Weights of a small GPT-style language model, trained from scratch on English Wikipedia: 5 heads of 64, no biases in attention or MLP.
Each number is 200 + 20 x the weight over its row's rms, rounded and kept within 0 to 999. Layers, rows and columns count from 0. The size before them is the row's rms in percent of the matrix's.

# layer 4 attention query, 320x640, rms 0.111, rows 0-87, columns 0-79
137,243,217,190,226,168,149,147,174,249,199,227,170,234,181,192,204,222,186,205,186,214,193,236,194,196,178,200,196,192,201,216,176,230,204,201,203,208,188,220,208,198,198,218,203,238,189,190,207,176,224,208,176,190,232,172,189,190,190,201,201,207,194,181,174,181,203,218,182,224,211,180,213,182,195,174,205,178,215,222,162
095,169,190,224,147,220,204,211,243,150,184,195,177,168,196,201,214,193,207,219,214,207,196,180,180,219,212,199,190,186,164,216,212,195,236,193,187,202,223,185,209,211,200,198,180,176,187,217,199,211,193,180,218,200,159,214,224,175,204,217,186,182,213,202,235,214,228,176,193,169,200,217,208,210,215,211,179,243,169,202,214
078,216,212,180,248,200,182,193,148,254,214,169,228,221,176,205,187,200,209,177,201,204,202,212,226,180,176,210,205,229,239,198,218,191,165,205,193,215,191,215,204,205,207,210,199,212,208,190,195,193,202,222,184,208,204,188,200,213,195,180,218,230,179,187,154,194,185,213,201,220,194,187,214,212,188,162,215,166,225,213,184
073,210,183,222,158,234,205,216,223,166,190,187,180,199,220,196,228,213,212,227,207,200,216,190,202,206,178,200,186,166,165,215,184,207,216,181,182,195,216,184,191,183,186,201,173,173,181,189,190,208,204,170,202,201,180,206,219,209,212,198,180,178,227,201,214,243,232,178,194,180,216,240,193,206,207,220,173,214,203,183,222
063,205,153,178,218,187,158,248,156,215,207,196,213,195,208,205,200,223,191,190,221,192,190,206,226,167,170,221,187,205,204,237,208,201,172,218,202,211,183,233,199,242,198,231,204,241,188,232,220,224,165,222,178,208,200,195,194,186,175,210,227,213,196,203,186,172,165,205,176,205,200,168,211,194,185,170,180,180,177,220,173
104,211,206,176,256,167,153,190,159,250,206,192,248,217,199,216,190,201,191,210,192,176,201,217,218,188,187,190,199,189,204,248,169,230,145,194,199,224,199,239,173,212,202,226,197,233,205,217,208,198,202,201,164,204,209,174,182,197,189,207,230,214,169,204,200,180,188,237,173,223,202,195,190,195,195,173,201,172,205,225,165
077,228,204,199,195,153,179,179,219,228,194,169,237,201,201,199,175,196,216,205,211,183,259,253,198,207,204,198,175,235,199,169,192,203,191,196,201,206,234,189,195,203,212,205,233,214,168,241,232,193,193,208,184,167,189,211,230,230,216,227,176,218,231,204,202,229,231,214,164,211,164,246,161,226,196,210,180,171,206,172,205
068,172,182,197,215,191,183,172,201,190,180,171,177,230,210,179,225,185,225,218,229,203,214,214,178,213,200,195,203,210,218,229,221,214,222,228,210,238,219,205,189,202,203,212,175,182,197,191,194,192,190,187,209,173,193,164,190,197,208,190,215,252,188,226,208,199,190,210,221,191,182,206,222,179,177,170,233,178,187,165,206
076,211,179,209,229,206,197,191,158,227,181,238,193,209,200,184,194,196,217,215,218,189,190,227,223,205,204,190,213,232,176,202,178,192,212,192,218,209,179,197,190,170,211,202,205,186,167,196,217,208,147,196,213,203,205,168,208,214,203,180,199,210,217,169,221,233,226,225,200,185,206,165,177,185,225,196,179,225,218,201,195
077,202,188,160,216,208,182,218,241,163,188,206,195,224,199,205,211,218,187,237,185,217,190,201,183,184,159,226,179,158,212,188,224,171,214,220,197,195,177,217,199,207,219,208,185,182,178,160,205,239,207,204,208,206,196,197,222,199,174,239,189,179,215,237,229,185,186,197,202,220,197,160,224,203,221,163,195,221,179,209,161
074,178,238,212,187,195,188,181,159,221,193,224,215,214,177,195,228,170,196,160,222,178,189,206,224,219,166,217,184,243,197,171,212,171,168,190,164,208,210,186,177,210,186,198,192,171,194,204,213,202,204,154,232,200,201,186,170,204,233,213,222,203,192,212,222,221,219,193,210,197,211,210,165,225,196,221,198,214,195,183,217
074,203,204,198,199,196,184,197,187,251,213,225,246,203,196,228,143,208,181,206,218,195,186,221,183,197,190,198,200,226,198,153,183,227,173,200,165,177,181,172,198,166,215,186,216,187,204,239,195,161,213,184,167,184,219,215,195,228,168,181,188,150,186,175,199,177,230,219,197,189,228,182,189,199,236,211,203,205,203,187,207
076,215,172,202,160,200,210,207,196,199,226,202,238,210,224,210,178,156,192,187,220,205,182,211,176,190,205,202,186,211,202,193,196,233,200,204,213,221,200,213,200,193,164,192,232,208,181,218,180,196,209,173,191,223,209,201,198,167,197,166,217,187,172,229,217,206,228,222,194,183,197,177,235,228,243,152,196,218,204,201,165
077,202,180,173,211,198,190,215,179,177,204,196,190,166,171,167,217,224,181,187,186,200,211,169,214,201,179,186,189,192,229,203,189,193,225,176,226,209,181,165,193,242,167,174,218,203,178,234,177,161,202,205,186,209,221,243,208,208,182,236,170,225,176,220,180,183,205,191,187,186,207,203,197,209,205,172,229,199,154,222,225
074,201,197,223,237,176,208,199,211,244,187,204,213,174,204,185,181,217,211,193,214,183,162,177,209,208,189,222,216,209,198,169,157,216,188,173,184,202,210,177,154,225,225,202,201,209,180,197,218,187,225,145,190,171,216,186,193,249,226,199,193,158,190,211,178,180,213,219,226,189,214,204,202,191,208,182,197,231,214,197,197
081,211,181,247,181,202,232,196,216,182,225,174,175,210,180,193,208,202,187,193,198,204,179,185,200,188,196,215,204,215,210,230,222,190,226,209,175,212,199,214,206,220,188,208,167,214,204,209,218,208,168,233,215,223,158,190,210,196,208,197,195,218,205,182,218,230,235,179,230,228,179,175,171,205,215,202,192,151,202,200,199
125,256,224,221,245,185,179,175,201,222,186,204,221,209,186,192,189,221,212,212,189,180,189,228,183,199,179,190,168,192,200,244,181,218,210,207,225,216,193,242,189,215,194,205,198,245,192,183,202,188,208,210,176,160,184,176,171,193,191,203,221,203,178,199,194,179,197,222,172,206,205,180,214,178,192,158,181,185,217,219,164
072,135,168,218,190,218,239,241,234,182,196,199,201,187,196,178,217,202,193,186,207,202,210,184,208,188,223,206,208,190,193,199,210,198,175,171,206,183,203,136,200,191,205,182,201,187,188,203,161,191,195,178,224,207,178,230,224,206,198,215,199,212,211,183,201,188,181,198,215,197,211,207,209,223,195,199,196,220,194,204,216
081,243,215,151,212,163,166,161,168,224,212,210,196,230,201,218,203,242,198,208,186,201,190,219,207,193,183,173,211,202,202,207,199,171,178,200,196,211,172,228,210,206,209,215,211,242,186,174,211,193,205,223,165,200,210,156,169,199,164,206,186,210,192,196,178,182,197,192,193,225,197,186,196,167,222,177,201,171,204,212,153
080,186,193,253,149,217,248,226,246,157,210,214,194,178,180,207,196,169,223,231,203,211,201,198,195,236,251,222,186,195,175,193,198,200,239,203,209,181,184,177,227,192,189,175,199,165,182,209,221,200,215,182,239,193,211,211,219,218,239,200,169,182,194,201,224,210,228,195,200,182,194,199,194,234,191,234,200,241,185,194,240
091,155,196,270,169,209,267,258,227,147,184,202,182,189,215,190,213,196,188,232,181,169,182,196,182,201,225,218,189,176,185,228,221,193,212,217,190,177,191,193,193,186,187,213,181,186,182,183,194,223,207,185,232,216,176,227,242,202,195,197,179,190,227,194,206,208,219,186,223,191,210,221,174,233,185,225,183,216,188,191,230
084,143,219,243,179,201,242,242,209,178,178,193,191,194,205,197,205,202,191,223,193,217,220,180,201,189,224,179,224,174,177,192,186,208,181,219,220,169,235,199,184,166,197,188,192,217,196,213,194,171,220,190,219,205,192,214,218,213,201,192,192,198,223,186,209,215,210,166,233,196,249,234,187,249,198,245,178,214,178,185,215
077,196,181,200,189,175,188,197,228,219,251,182,220,206,152,187,204,202,210,210,166,198,222,217,199,197,215,193,188,201,224,168,182,202,211,194,197,180,231,189,205,150,224,216,178,179,220,216,200,203,195,202,164,236,192,167,173,214,214,207,172,193,180,207,177,188,211,211,197,198,189,215,180,177,230,212,189,170,231,190,179
079,238,191,204,223,198,173,161,159,194,218,169,197,207,192,191,178,178,182,221,200,218,208,200,202,201,200,210,191,201,203,177,187,213,205,215,201,203,200,186,215,175,180,223,201,197,193,213,200,214,196,185,201,241,206,201,196,179,216,191,187,216,175,175,204,215,225,205,182,201,238,175,192,198,213,190,210,221,178,208,222
075,216,163,228,202,192,171,202,198,208,217,187,170,223,181,222,190,197,209,162,189,206,192,189,188,189,191,193,210,225,173,195,201,192,177,166,178,203,207,184,202,193,195,187,202,224,207,185,207,176,209,193,180,190,197,212,202,238,224,158,224,171,161,239,207,225,189,200,222,196,192,198,190,269,185,189,195,229,184,224,190
074,174,181,194,198,189,166,195,187,210,194,176,188,205,204,228,222,190,233,205,221,177,214,204,166,188,207,206,238,202,205,196,209,185,219,196,196,235,217,227,208,232,233,177,187,239,219,202,232,175,189,204,222,193,205,219,191,171,216,211,213,210,203,210,226,154,197,164,216,179,199,183,216,206,150,194,195,194,184,173,159
081,188,184,195,231,183,199,213,249,206,171,242,215,178,202,225,197,181,203,193,222,162,189,197,188,187,185,191,198,208,200,196,175,196,184,208,199,168,203,195,216,196,189,227,210,210,200,175,220,201,193,190,214,207,218,203,210,219,179,218,188,215,195,178,216,174,240,194,185,244,176,164,211,193,192,230,195,220,209,202,234
075,232,229,181,241,214,198,188,219,202,178,199,202,203,217,194,203,236,192,208,206,178,219,188,234,196,184,212,232,201,185,211,181,213,212,222,202,204,202,214,198,183,197,224,165,194,232,191,216,181,197,178,180,212,238,164,208,191,196,190,174,202,211,167,219,214,213,146,231,211,180,203,229,175,196,178,242,180,205,226,211
079,238,214,208,179,194,206,190,225,205,198,189,203,196,208,200,159,205,196,205,172,167,192,185,233,194,182,240,172,155,237,217,182,179,192,198,202,182,198,221,274,179,200,197,192,200,231,191,188,194,198,213,213,220,178,190,181,175,179,195,184,223,200,189,218,183,219,216,176,208,186,199,198,161,201,173,194,168,219,227,192
080,225,210,213,189,209,192,169,184,165,191,214,181,218,184,216,227,211,198,180,185,227,190,209,198,217,183,208,198,202,190,177,233,184,234,242,201,220,206,191,201,188,181,212,206,205,183,197,189,213,230,258,201,221,210,186,159,185,188,217,203,178,195,212,199,210,194,219,192,190,206,176,242,221,228,217,202,210,202,203,204
075,218,176,235,230,214,183,209,169,196,181,198,222,159,193,200,204,166,226,201,198,206,204,189,192,242,194,240,227,174,184,262,210,173,200,204,221,188,225,182,186,208,240,188,200,192,196,204,199,156,197,169,191,194,184,184,238,193,184,225,193,214,170,182,224,214,192,207,218,195,206,203,222,211,182,166,209,203,166,200,232
073,226,220,210,160,199,177,202,214,175,202,191,240,195,188,217,195,221,219,189,205,190,208,171,216,148,230,203,194,223,224,206,185,206,206,192,202,165,209,188,236,188,186,181,209,223,168,179,214,190,182,229,195,220,243,201,203,213,198,177,171,182,190,190,172,191,195,186,186,178,180,199,160,210,216,241,200,197,211,202,202
078,225,213,211,218,196,175,178,170,203,177,208,160,178,205,193,219,213,169,165,203,267,200,194,175,220,218,184,188,199,206,175,196,219,209,225,208,247,189,178,190,183,195,191,192,192,207,258,199,226,219,215,203,183,189,154,208,170,185,182,213,187,204,187,216,205,243,235,206,215,189,193,207,174,205,227,195,141,198,189,213
076,199,163,203,184,197,210,161,200,227,194,211,180,171,208,193,191,191,198,184,190,179,203,192,160,187,212,190,219,246,207,221,188,193,193,205,175,180,195,209,210,180,208,184,179,245,190,212,218,177,202,184,203,205,217,210,195,206,204,221,217,207,197,206,186,164,171,187,186,232,220,179,187,206,192,200,215,222,210,178,204
070,216,178,191,213,181,168,201,220,213,195,214,212,199,196,194,213,206,227,234,190,232,176,211,171,205,219,207,201,189,176,223,210,222,204,181,191,201,188,192,182,181,227,208,174,180,195,183,229,204,220,188,188,237,237,204,231,203,239,212,187,199,202,188,188,218,205,194,210,184,185,198,206,215,206,206,197,204,216,197,233
084,200,181,226,194,223,212,233,236,194,208,207,195,174,203,213,173,190,208,215,222,182,175,208,198,231,172,208,190,217,206,226,211,199,189,202,216,202,181,208,191,189,187,211,216,226,185,215,230,213,221,169,211,204,183,213,232,219,208,228,193,182,227,229,206,197,189,215,182,222,185,153,157,221,174,181,223,231,192,184,213
077,176,141,230,232,215,184,208,196,169,181,186,221,207,198,230,225,229,224,171,210,198,205,208,178,200,183,229,202,189,222,208,206,201,184,218,209,217,190,190,184,218,219,229,216,186,186,190,196,167,170,176,203,212,156,219,244,205,209,193,228,228,166,188,201,189,197,193,161,181,206,258,249,203,205,170,168,180,177,210,206
081,194,185,166,193,212,199,186,173,185,175,176,219,216,191,202,217,217,226,227,195,216,202,197,214,183,180,216,173,186,217,206,192,180,243,222,172,206,189,197,194,195,181,178,194,202,162,219,192,222,205,208,200,218,216,180,181,159,201,172,182,235,178,190,200,194,191,194,185,210,194,204,176,200,241,201,214,162,207,220,177
083,194,195,200,221,209,205,178,202,175,223,225,167,211,206,213,177,206,207,221,192,218,192,219,169,207,195,195,213,191,212,186,164,196,178,216,200,186,180,197,190,207,206,196,229,191,221,197,220,203,218,186,208,214,212,210,239,206,212,171,156,182,218,216,200,193,222,219,202,196,193,145,182,201,220,244,150,221,194,159,155
080,221,189,183,220,200,202,147,179,232,181,196,180,175,212,215,191,176,202,195,220,201,183,226,195,226,190,199,199,186,176,185,197,195,163,182,193,166,235,227,212,175,210,224,219,198,203,188,221,220,211,197,210,160,201,197,188,179,215,176,180,204,184,203,174,227,225,206,211,196,160,180,205,187,200,228,229,198,202,181,230
072,164,194,156,199,192,229,194,189,205,239,218,197,222,214,202,212,205,200,196,172,208,217,185,190,238,198,181,200,196,221,214,224,206,214,190,206,170,206,208,217,202,229,212,182,197,198,162,192,181,191,224,170,211,236,235,219,193,185,164,173,193,215,186,198,187,152,224,206,238,191,212,181,166,224,217,202,198,183,193,229
076,197,188,192,203,204,231,194,220,257,186,200,165,234,211,209,228,209,211,184,187,209,225,208,181,175,194,214,204,203,206,217,217,179,202,169,203,181,194,174,197,210,218,186,188,203,198,175,224,197,194,236,188,200,169,202,170,197,205,186,191,212,162,187,195,199,189,202,157,227,203,196,182,219,183,219,250,161,205,214,208
078,195,211,187,189,237,189,203,213,154,194,185,162,187,186,193,197,222,189,190,184,183,220,180,185,203,190,211,185,207,247,201,219,203,212,207,203,178,202,202,224,217,176,198,176,200,170,215,192,197,163,248,188,226,211,221,196,188,172,244,207,236,236,198,202,209,224,171,212,224,192,249,222,197,198,196,235,178,221,200,200
074,217,210,164,208,191,197,225,204,202,215,213,159,204,188,184,200,215,168,229,178,210,208,167,197,175,184,169,181,180,207,203,210,175,210,201,200,192,193,203,226,210,213,195,205,188,214,178,182,210,187,190,244,218,155,225,227,178,210,177,203,200,216,189,207,206,177,213,201,214,199,183,220,205,206,199,176,210,215,200,198
079,215,216,204,202,208,139,186,225,211,209,216,192,203,213,203,187,229,201,192,211,197,224,206,171,197,201,204,235,205,196,199,213,199,220,169,197,217,192,192,209,217,180,194,210,207,182,202,206,224,193,205,203,196,176,183,208,214,173,191,169,187,234,175,217,192,164,198,201,205,200,177,216,207,201,207,219,169,193,187,209
073,168,207,161,189,217,203,201,150,217,205,190,181,220,191,205,274,205,172,180,197,204,164,201,184,209,212,199,184,195,210,205,219,198,178,191,191,186,216,206,200,215,181,186,202,191,220,213,244,198,175,212,182,200,190,211,186,205,187,215,178,189,226,183,228,191,209,186,183,216,201,201,186,201,192,180,214,136,190,191,206
070,220,194,204,203,228,219,168,179,200,187,172,170,176,203,212,196,213,250,169,233,187,192,179,172,184,227,217,217,194,181,162,221,196,208,215,177,208,232,241,162,185,179,191,214,212,237,219,215,219,183,219,182,203,215,178,178,202,202,164,191,185,206,205,194,207,174,199,216,200,176,184,191,172,222,204,200,191,196,194,181
079,190,211,234,212,206,217,208,185,160,217,191,229,188,179,214,197,174,177,193,195,221,208,177,198,188,229,205,211,196,188,192,209,249,175,194,163,203,203,203,207,213,163,196,194,210,237,245,225,181,211,159,196,235,215,232,211,186,214,181,230,185,190,189,204,213,184,163,209,192,216,199,200,205,208,214,163,233,215,211,195
078,205,184,197,182,215,189,223,232,207,194,193,182,209,216,179,149,190,204,227,210,177,188,207,201,189,198,201,199,205,214,245,184,187,209,196,221,218,201,177,177,191,203,190,215,200,156,211,201,187,211,184,224,194,166,229,221,185,193,203,233,203,194,177,192,198,203,173,172,235,186,179,230,195,188,207,232,241,193,205,194
074,191,225,168,178,213,186,207,227,223,181,225,200,208,194,207,180,169,187,232,215,173,220,233,218,217,170,204,174,176,211,215,167,155,183,187,187,199,187,214,210,203,216,182,171,167,221,186,182,219,219,205,192,215,162,217,211,162,198,176,195,227,210,220,199,171,174,229,189,214,206,205,210,208,179,230,193,184,185,201,249
074,206,214,208,181,220,184,223,169,187,222,219,238,195,212,229,209,199,189,175,188,209,218,226,203,227,202,191,192,238,221,204,168,208,183,193,196,154,186,210,199,222,214,183,200,194,207,177,211,204,222,232,185,209,211,179,202,223,166,198,183,207,232,211,191,181,181,227,199,221,186,209,193,207,214,230,198,197,196,171,213
080,199,194,197,196,216,160,225,224,232,194,188,210,208,214,183,187,206,204,193,226,166,209,262,177,175,194,160,194,213,200,211,192,184,174,175,181,204,179,191,200,190,230,189,166,186,198,208,192,203,196,207,180,179,189,221,194,243,164,204,184,224,217,211,194,198,231,216,174,182,203,213,219,182,203,169,165,197,209,203,203
082,226,204,210,196,189,170,223,191,205,241,181,194,192,209,203,154,166,208,193,195,208,233,237,234,171,214,179,158,212,211,209,229,170,224,216,190,194,199,202,197,215,219,187,190,223,197,225,183,163,162,194,181,215,215,220,165,158,206,178,202,158,202,211,213,231,205,192,237,150,213,216,184,158,172,205,184,188,213,167,190
080,206,215,213,209,202,199,210,209,237,222,220,219,219,193,203,192,186,265,213,197,226,183,246,143,165,206,191,201,212,198,196,223,194,184,197,196,196,181,210,196,203,209,177,199,202,182,193,204,206,205,197,187,178,187,230,181,232,201,208,188,202,182,203,161,170,216,214,214,191,204,189,214,188,179,206,172,247,193,209,156
075,192,193,266,194,201,179,148,181,198,220,193,232,206,225,216,208,212,197,190,223,174,203,206,208,205,205,205,180,197,209,211,177,168,219,183,215,178,198,190,193,206,211,192,204,171,206,218,227,194,224,214,207,174,172,198,195,203,239,213,214,207,220,168,200,187,194,213,206,200,179,213,209,194,198,191,195,193,213,244,218
078,222,238,213,182,187,206,210,223,210,205,199,162,215,148,191,177,161,197,182,197,201,170,140,203,199,213,194,204,203,162,178,214,231,198,243,167,241,194,208,190,199,194,189,220,183,172,183,181,212,172,221,200,173,216,223,181,205,179,189,215,174,202,175,176,186,206,197,204,210,211,196,196,184,196,218,237,213,210,182,223
078,209,187,179,178,189,222,222,221,234,179,186,237,190,227,187,168,173,207,202,198,182,195,219,215,207,215,164,165,205,221,231,185,187,178,204,180,181,230,214,173,212,215,202,205,183,184,208,222,174,191,163,197,166,226,204,195,250,206,179,205,190,189,172,216,211,235,210,201,205,228,214,173,204,212,175,191,198,187,201,202
068,197,250,207,191,219,200,176,161,223,189,215,226,183,210,225,226,199,242,199,162,175,213,177,228,180,240,195,215,189,188,179,233,167,145,191,205,231,233,184,194,225,201,191,160,192,191,176,198,192,181,202,218,200,205,183,188,162,231,166,216,215,225,157,203,207,181,206,234,211,204,217,253,201,207,221,188,209,244,186,198
077,180,193,167,206,212,174,211,171,183,220,191,190,237,199,192,221,225,187,207,234,233,244,190,211,177,210,209,170,176,203,199,169,235,170,224,203,205,204,187,183,211,196,219,220,193,202,204,183,181,213,182,201,212,205,222,218,204,184,200,199,200,190,186,197,241,234,204,214,200,206,205,193,200,205,228,164,181,201,202,198
077,182,186,187,227,208,226,202,185,198,230,202,242,162,238,205,217,207,179,189,220,212,210,225,199,213,196,241,195,226,229,188,204,146,196,214,190,168,228,212,177,191,183,197,231,203,185,185,182,147,186,184,185,166,250,196,196,201,196,209,186,177,176,205,198,218,200,213,224,203,190,202,184,193,184,198,186,229,209,195,186
076,207,237,234,215,184,223,218,217,218,217,203,214,179,199,225,196,207,207,238,172,176,199,185,213,222,241,185,206,181,228,238,204,209,195,239,188,201,196,181,187,193,174,231,207,204,217,204,210,214,207,218,201,220,230,201,210,204,204,246,181,210,211,184,188,193,215,195,177,205,223,198,210,198,231,218,224,172,207,236,204
078,189,246,209,202,204,214,193,211,214,166,226,207,202,230,202,227,185,198,206,207,182,207,180,213,220,224,201,210,186,196,194,238,214,202,192,228,167,210,195,200,235,210,193,188,201,236,196,192,188,197,205,241,189,221,189,206,200,191,195,218,199,228,194,204,185,210,179,208,207,187,217,242,162,217,205,216,209,215,195,190
074,207,183,167,203,179,182,196,202,179,215,217,160,217,196,199,214,246,195,161,213,203,195,179,198,198,199,222,222,230,196,165,242,221,211,208,190,186,151,193,214,210,207,212,218,207,203,189,184,200,184,209,205,199,196,176,189,221,194,193,176,195,183,172,231,184,177,165,218,171,228,196,197,220,203,232,234,173,211,215,216
081,175,177,235,229,179,191,175,185,173,226,216,186,195,224,214,176,199,214,235,185,222,211,169,220,218,223,228,178,166,195,238,185,171,197,188,206,170,203,209,168,196,231,181,180,176,188,214,189,201,196,183,216,201,187,168,194,191,211,188,192,153,221,216,204,190,214,242,205,190,238,218,218,195,189,215,190,212,175,237,217
092,208,220,188,206,177,218,227,199,208,141,204,187,205,175,205,220,175,236,173,226,155,156,216,185,197,170,189,225,162,202,182,197,239,187,211,210,192,207,178,205,194,216,194,183,199,240,207,231,211,189,190,213,198,175,192,229,225,199,207,183,227,228,188,215,210,206,143,196,202,166,188,214,209,210,193,213,205,202,232,207
121,198,217,219,187,202,218,141,205,193,196,200,202,190,220,205,208,203,152,224,224,217,230,197,212,226,198,186,185,216,172,214,220,165,182,197,194,211,215,204,181,221,199,217,192,180,188,181,184,194,211,182,203,232,240,243,154,180,195,184,198,185,185,168,190,161,221,272,161,209,238,227,201,227,199,195,183,203,203,182,147
117,188,194,162,237,211,166,222,181,228,240,236,180,194,183,227,182,211,211,173,191,198,205,177,198,182,218,209,226,185,233,214,172,221,182,191,199,194,207,211,214,231,195,184,213,213,185,189,203,194,194,231,187,197,186,189,221,204,212,215,190,204,204,208,215,182,175,136,201,187,172,182,162,212,234,163,194,189,187,213,187
127,201,206,204,216,181,205,182,198,234,184,201,198,184,201,198,200,161,226,227,206,208,183,192,193,158,160,197,202,176,212,205,200,193,177,202,212,208,193,191,192,177,218,189,212,242,185,207,191,227,215,193,193,181,209,197,174,202,200,206,210,198,148,192,185,198,217,172,206,206,197,192,208,200,195,204,201,197,209,234,203
111,172,197,217,179,190,224,214,202,189,180,204,209,193,180,210,204,213,169,222,226,200,169,188,192,202,224,193,203,203,189,209,188,190,193,176,192,201,202,210,216,210,236,181,172,149,240,197,206,203,214,186,218,212,187,180,183,215,221,196,186,172,189,191,195,202,170,195,158,172,199,207,194,197,183,206,165,192,209,189,237
109,150,204,195,148,215,218,229,190,145,171,215,213,203,198,201,179,195,219,191,180,184,179,187,225,187,235,202,230,152,193,188,180,176,219,230,191,179,183,208,233,199,223,151,165,171,236,189,213,201,209,167,229,178,193,180,181,224,183,193,185,186,204,194,185,179,196,168,197,182,174,234,188,180,206,203,196,215,184,197,233
102,215,208,191,177,222,203,182,221,170,197,223,176,221,211,231,197,216,210,173,178,191,185,221,210,211,212,200,210,199,212,214,192,199,222,204,241,202,225,199,227,216,191,206,218,198,188,203,217,182,192,208,196,195,166,207,192,226,226,154,194,249,183,226,224,194,167,180,207,200,220,203,212,204,197,217,171,188,174,184,213
106,203,204,232,195,182,216,194,195,234,219,193,216,179,191,161,192,180,211,193,220,202,163,217,208,190,183,211,176,166,222,192,187,220,195,173,210,164,202,212,211,190,211,156,221,222,202,218,195,208,199,153,189,184,183,211,197,211,211,197,209,185,175,213,223,187,223,173,201,180,212,194,182,196,214,205,190,197,216,196,193
106,184,202,222,199,194,225,212,210,164,206,196,174,202,213,222,222,226,193,221,181,177,230,213,170,197,192,214,215,183,217,233,201,204,232,201,184,243,188,181,176,205,187,188,192,198,183,207,187,233,206,196,189,219,228,195,195,246,185,182,177,211,203,196,181,211,213,205,195,217,165,176,163,225,203,181,222,197,161,198,198
101,191,204,237,212,203,210,215,231,198,162,202,182,233,195,173,205,193,203,204,223,189,186,169,183,207,202,215,194,204,229,184,213,198,168,132,210,204,213,194,211,175,209,187,199,172,243,182,189,191,219,239,202,179,254,225,211,198,173,215,210,236,175,253,208,207,181,221,213,202,221,228,183,205,202,160,204,204,196,204,190
109,209,229,186,210,211,218,214,179,219,198,205,181,181,177,193,216,163,200,195,202,211,215,230,212,215,214,218,194,194,216,168,202,177,203,220,166,166,183,207,190,172,178,203,214,239,165,234,209,211,190,180,232,192,202,183,191,167,177,201,205,208,237,170,188,219,181,175,189,225,213,217,199,206,202,219,206,202,227,202,213
109,187,238,198,226,195,197,207,186,184,230,218,213,212,241,232,200,204,176,206,248,228,225,168,195,221,200,191,195,169,222,195,216,183,186,181,182,204,196,184,192,259,184,197,221,222,167,191,229,217,211,192,182,196,184,212,223,218,244,187,199,202,172,192,189,217,200,182,209,189,236,203,191,212,220,221,198,226,228,172,211
097,207,232,182,216,217,173,221,218,197,193,214,231,223,195,194,170,194,204,201,189,173,207,222,210,198,213,231,216,208,208,230,212,199,196,206,177,222,211,157,238,245,237,221,200,175,205,233,240,189,203,188,224,214,187,207,189,184,179,201,165,198,182,166,218,188,140,210,193,223,210,199,221,165,182,192,190,206,208,171,188
097,218,203,211,210,175,180,166,186,234,230,217,197,209,189,197,179,206,180,191,223,219,226,139,189,189,172,228,209,223,215,187,217,181,184,202,180,195,234,176,227,167,200,187,205,214,192,197,160,203,204,206,224,193,173,201,194,216,186,197,167,214,165,179,199,209,159,194,183,181,208,203,235,192,201,181,189,187,240,196,206
099,194,178,205,185,204,195,167,203,191,202,178,206,241,195,177,142,186,212,183,243,197,198,224,167,239,189,166,228,212,211,198,190,190,171,202,211,189,197,192,203,203,204,227,208,184,224,170,230,160,211,190,214,208,177,225,221,191,205,236,227,212,172,188,176,168,176,175,200,203,219,193,208,167,208,201,194,180,202,201,208
098,171,206,191,204,248,200,187,176,200,182,194,213,161,210,192,184,220,169,213,211,205,195,186,194,186,166,192,220,224,219,224,164,210,196,189,182,236,205,190,243,171,178,191,175,235,229,187,190,234,212,225,168,211,213,199,195,217,178,217,177,183,231,214,231,178,214,225,187,175,184,215,168,232,160,207,195,203,210,235,179
105,204,189,194,220,209,185,203,204,185,195,197,194,212,185,208,192,196,206,208,189,220,234,163,207,182,177,199,180,193,210,224,193,222,164,209,208,209,181,168,215,202,204,195,203,188,211,215,199,181,205,226,202,216,172,180,210,213,210,204,203,219,162,181,194,220,187,175,215,187,184,203,227,230,211,193,180,200,209,231,179
095,172,189,207,213,178,218,213,208,180,207,203,185,179,231,190,230,194,202,180,200,215,175,234,185,196,228,176,225,239,156,164,205,209,197,194,193,193,176,231,200,201,186,232,204,200,203,187,229,208,193,210,191,222,211,198,184,187,226,185,213,145,217,206,194,190,197,190,183,194,245,171,221,188,204,205,182,201,165,208,207
110,215,236,196,209,202,223,201,210,236,201,188,209,173,178,232,224,228,175,212,202,171,205,281,208,217,224,151,194,208,205,206,194,185,229,222,200,199,222,195,156,193,202,212,212,205,183,219,213,205,212,216,227,207,207,209,187,212,194,159,214,260,179,188,177,183,197,241,187,235,195,207,205,216,191,214,219,175,218,204,188
119,212,205,219,208,213,208,150,189,212,208,171,202,203,154,209,247,205,201,197,225,170,228,292,202,210,201,176,179,226,186,219,219,190,208,186,175,220,202,197,147,181,208,236,182,199,198,209,202,217,189,226,241,224,243,214,199,190,195,193,209,245,196,174,210,197,209,244,175,200,201,237,221,202,199,229,220,177,194,202,191
121,191,199,176,212,212,200,252,235,223,200,225,222,180,229,193,183,196,198,192,189,211,187,149,203,206,180,197,210,167,209,190,187,203,180,232,204,181,195,203,217,208,179,178,222,206,213,205,183,180,205,139,157,189,158,175,222,217,188,218,189,187,214,223,216,190,186,190,203,212,187,224,194,163,205,187,195,200,214,207,228
100,218,198,208,210,202,163,219,212,205,189,244,187,201,216,208,192,174,184,205,195,217,179,193,184,182,201,228,199,219,199,194,180,212,206,227,224,173,224,212,222,183,208,182,179,235,220,176,183,173,200,156,153,198,181,194,194,198,211,211,203,179,187,225,215,201,214,188,186,194,200,193,194,209,194,196,178,219,201,211,197
102,249,209,177,200,161,188,183,216,222,173,185,206,174,146,214,204,224,200,192,169,187,200,236,232,180,235,208,194,213,166,199,197,181,219,215,205,194,192,199,203,212,171,225,204,204,186,189,199,217,216,202,165,226,214,198,198,213,190,180,220,194,211,224,224,229,189,204,182,192,188,197,207,218,181,215,209,215,202,187,173
095,208,198,173,173,161,188,171,214,166,220,176,169,187,194,226,209,218,213,226,177,193,232,221,202,247,203,173,191,199,185,191,229,171,203,211,214,191,214,199,200,141,205,200,245,215,212,198,226,225,159,192,190,184,187,222,202,208,182,178,198,174,202,218,218,150,175,180,174,184,200,201,200,196,148,205,227,229,198,218,199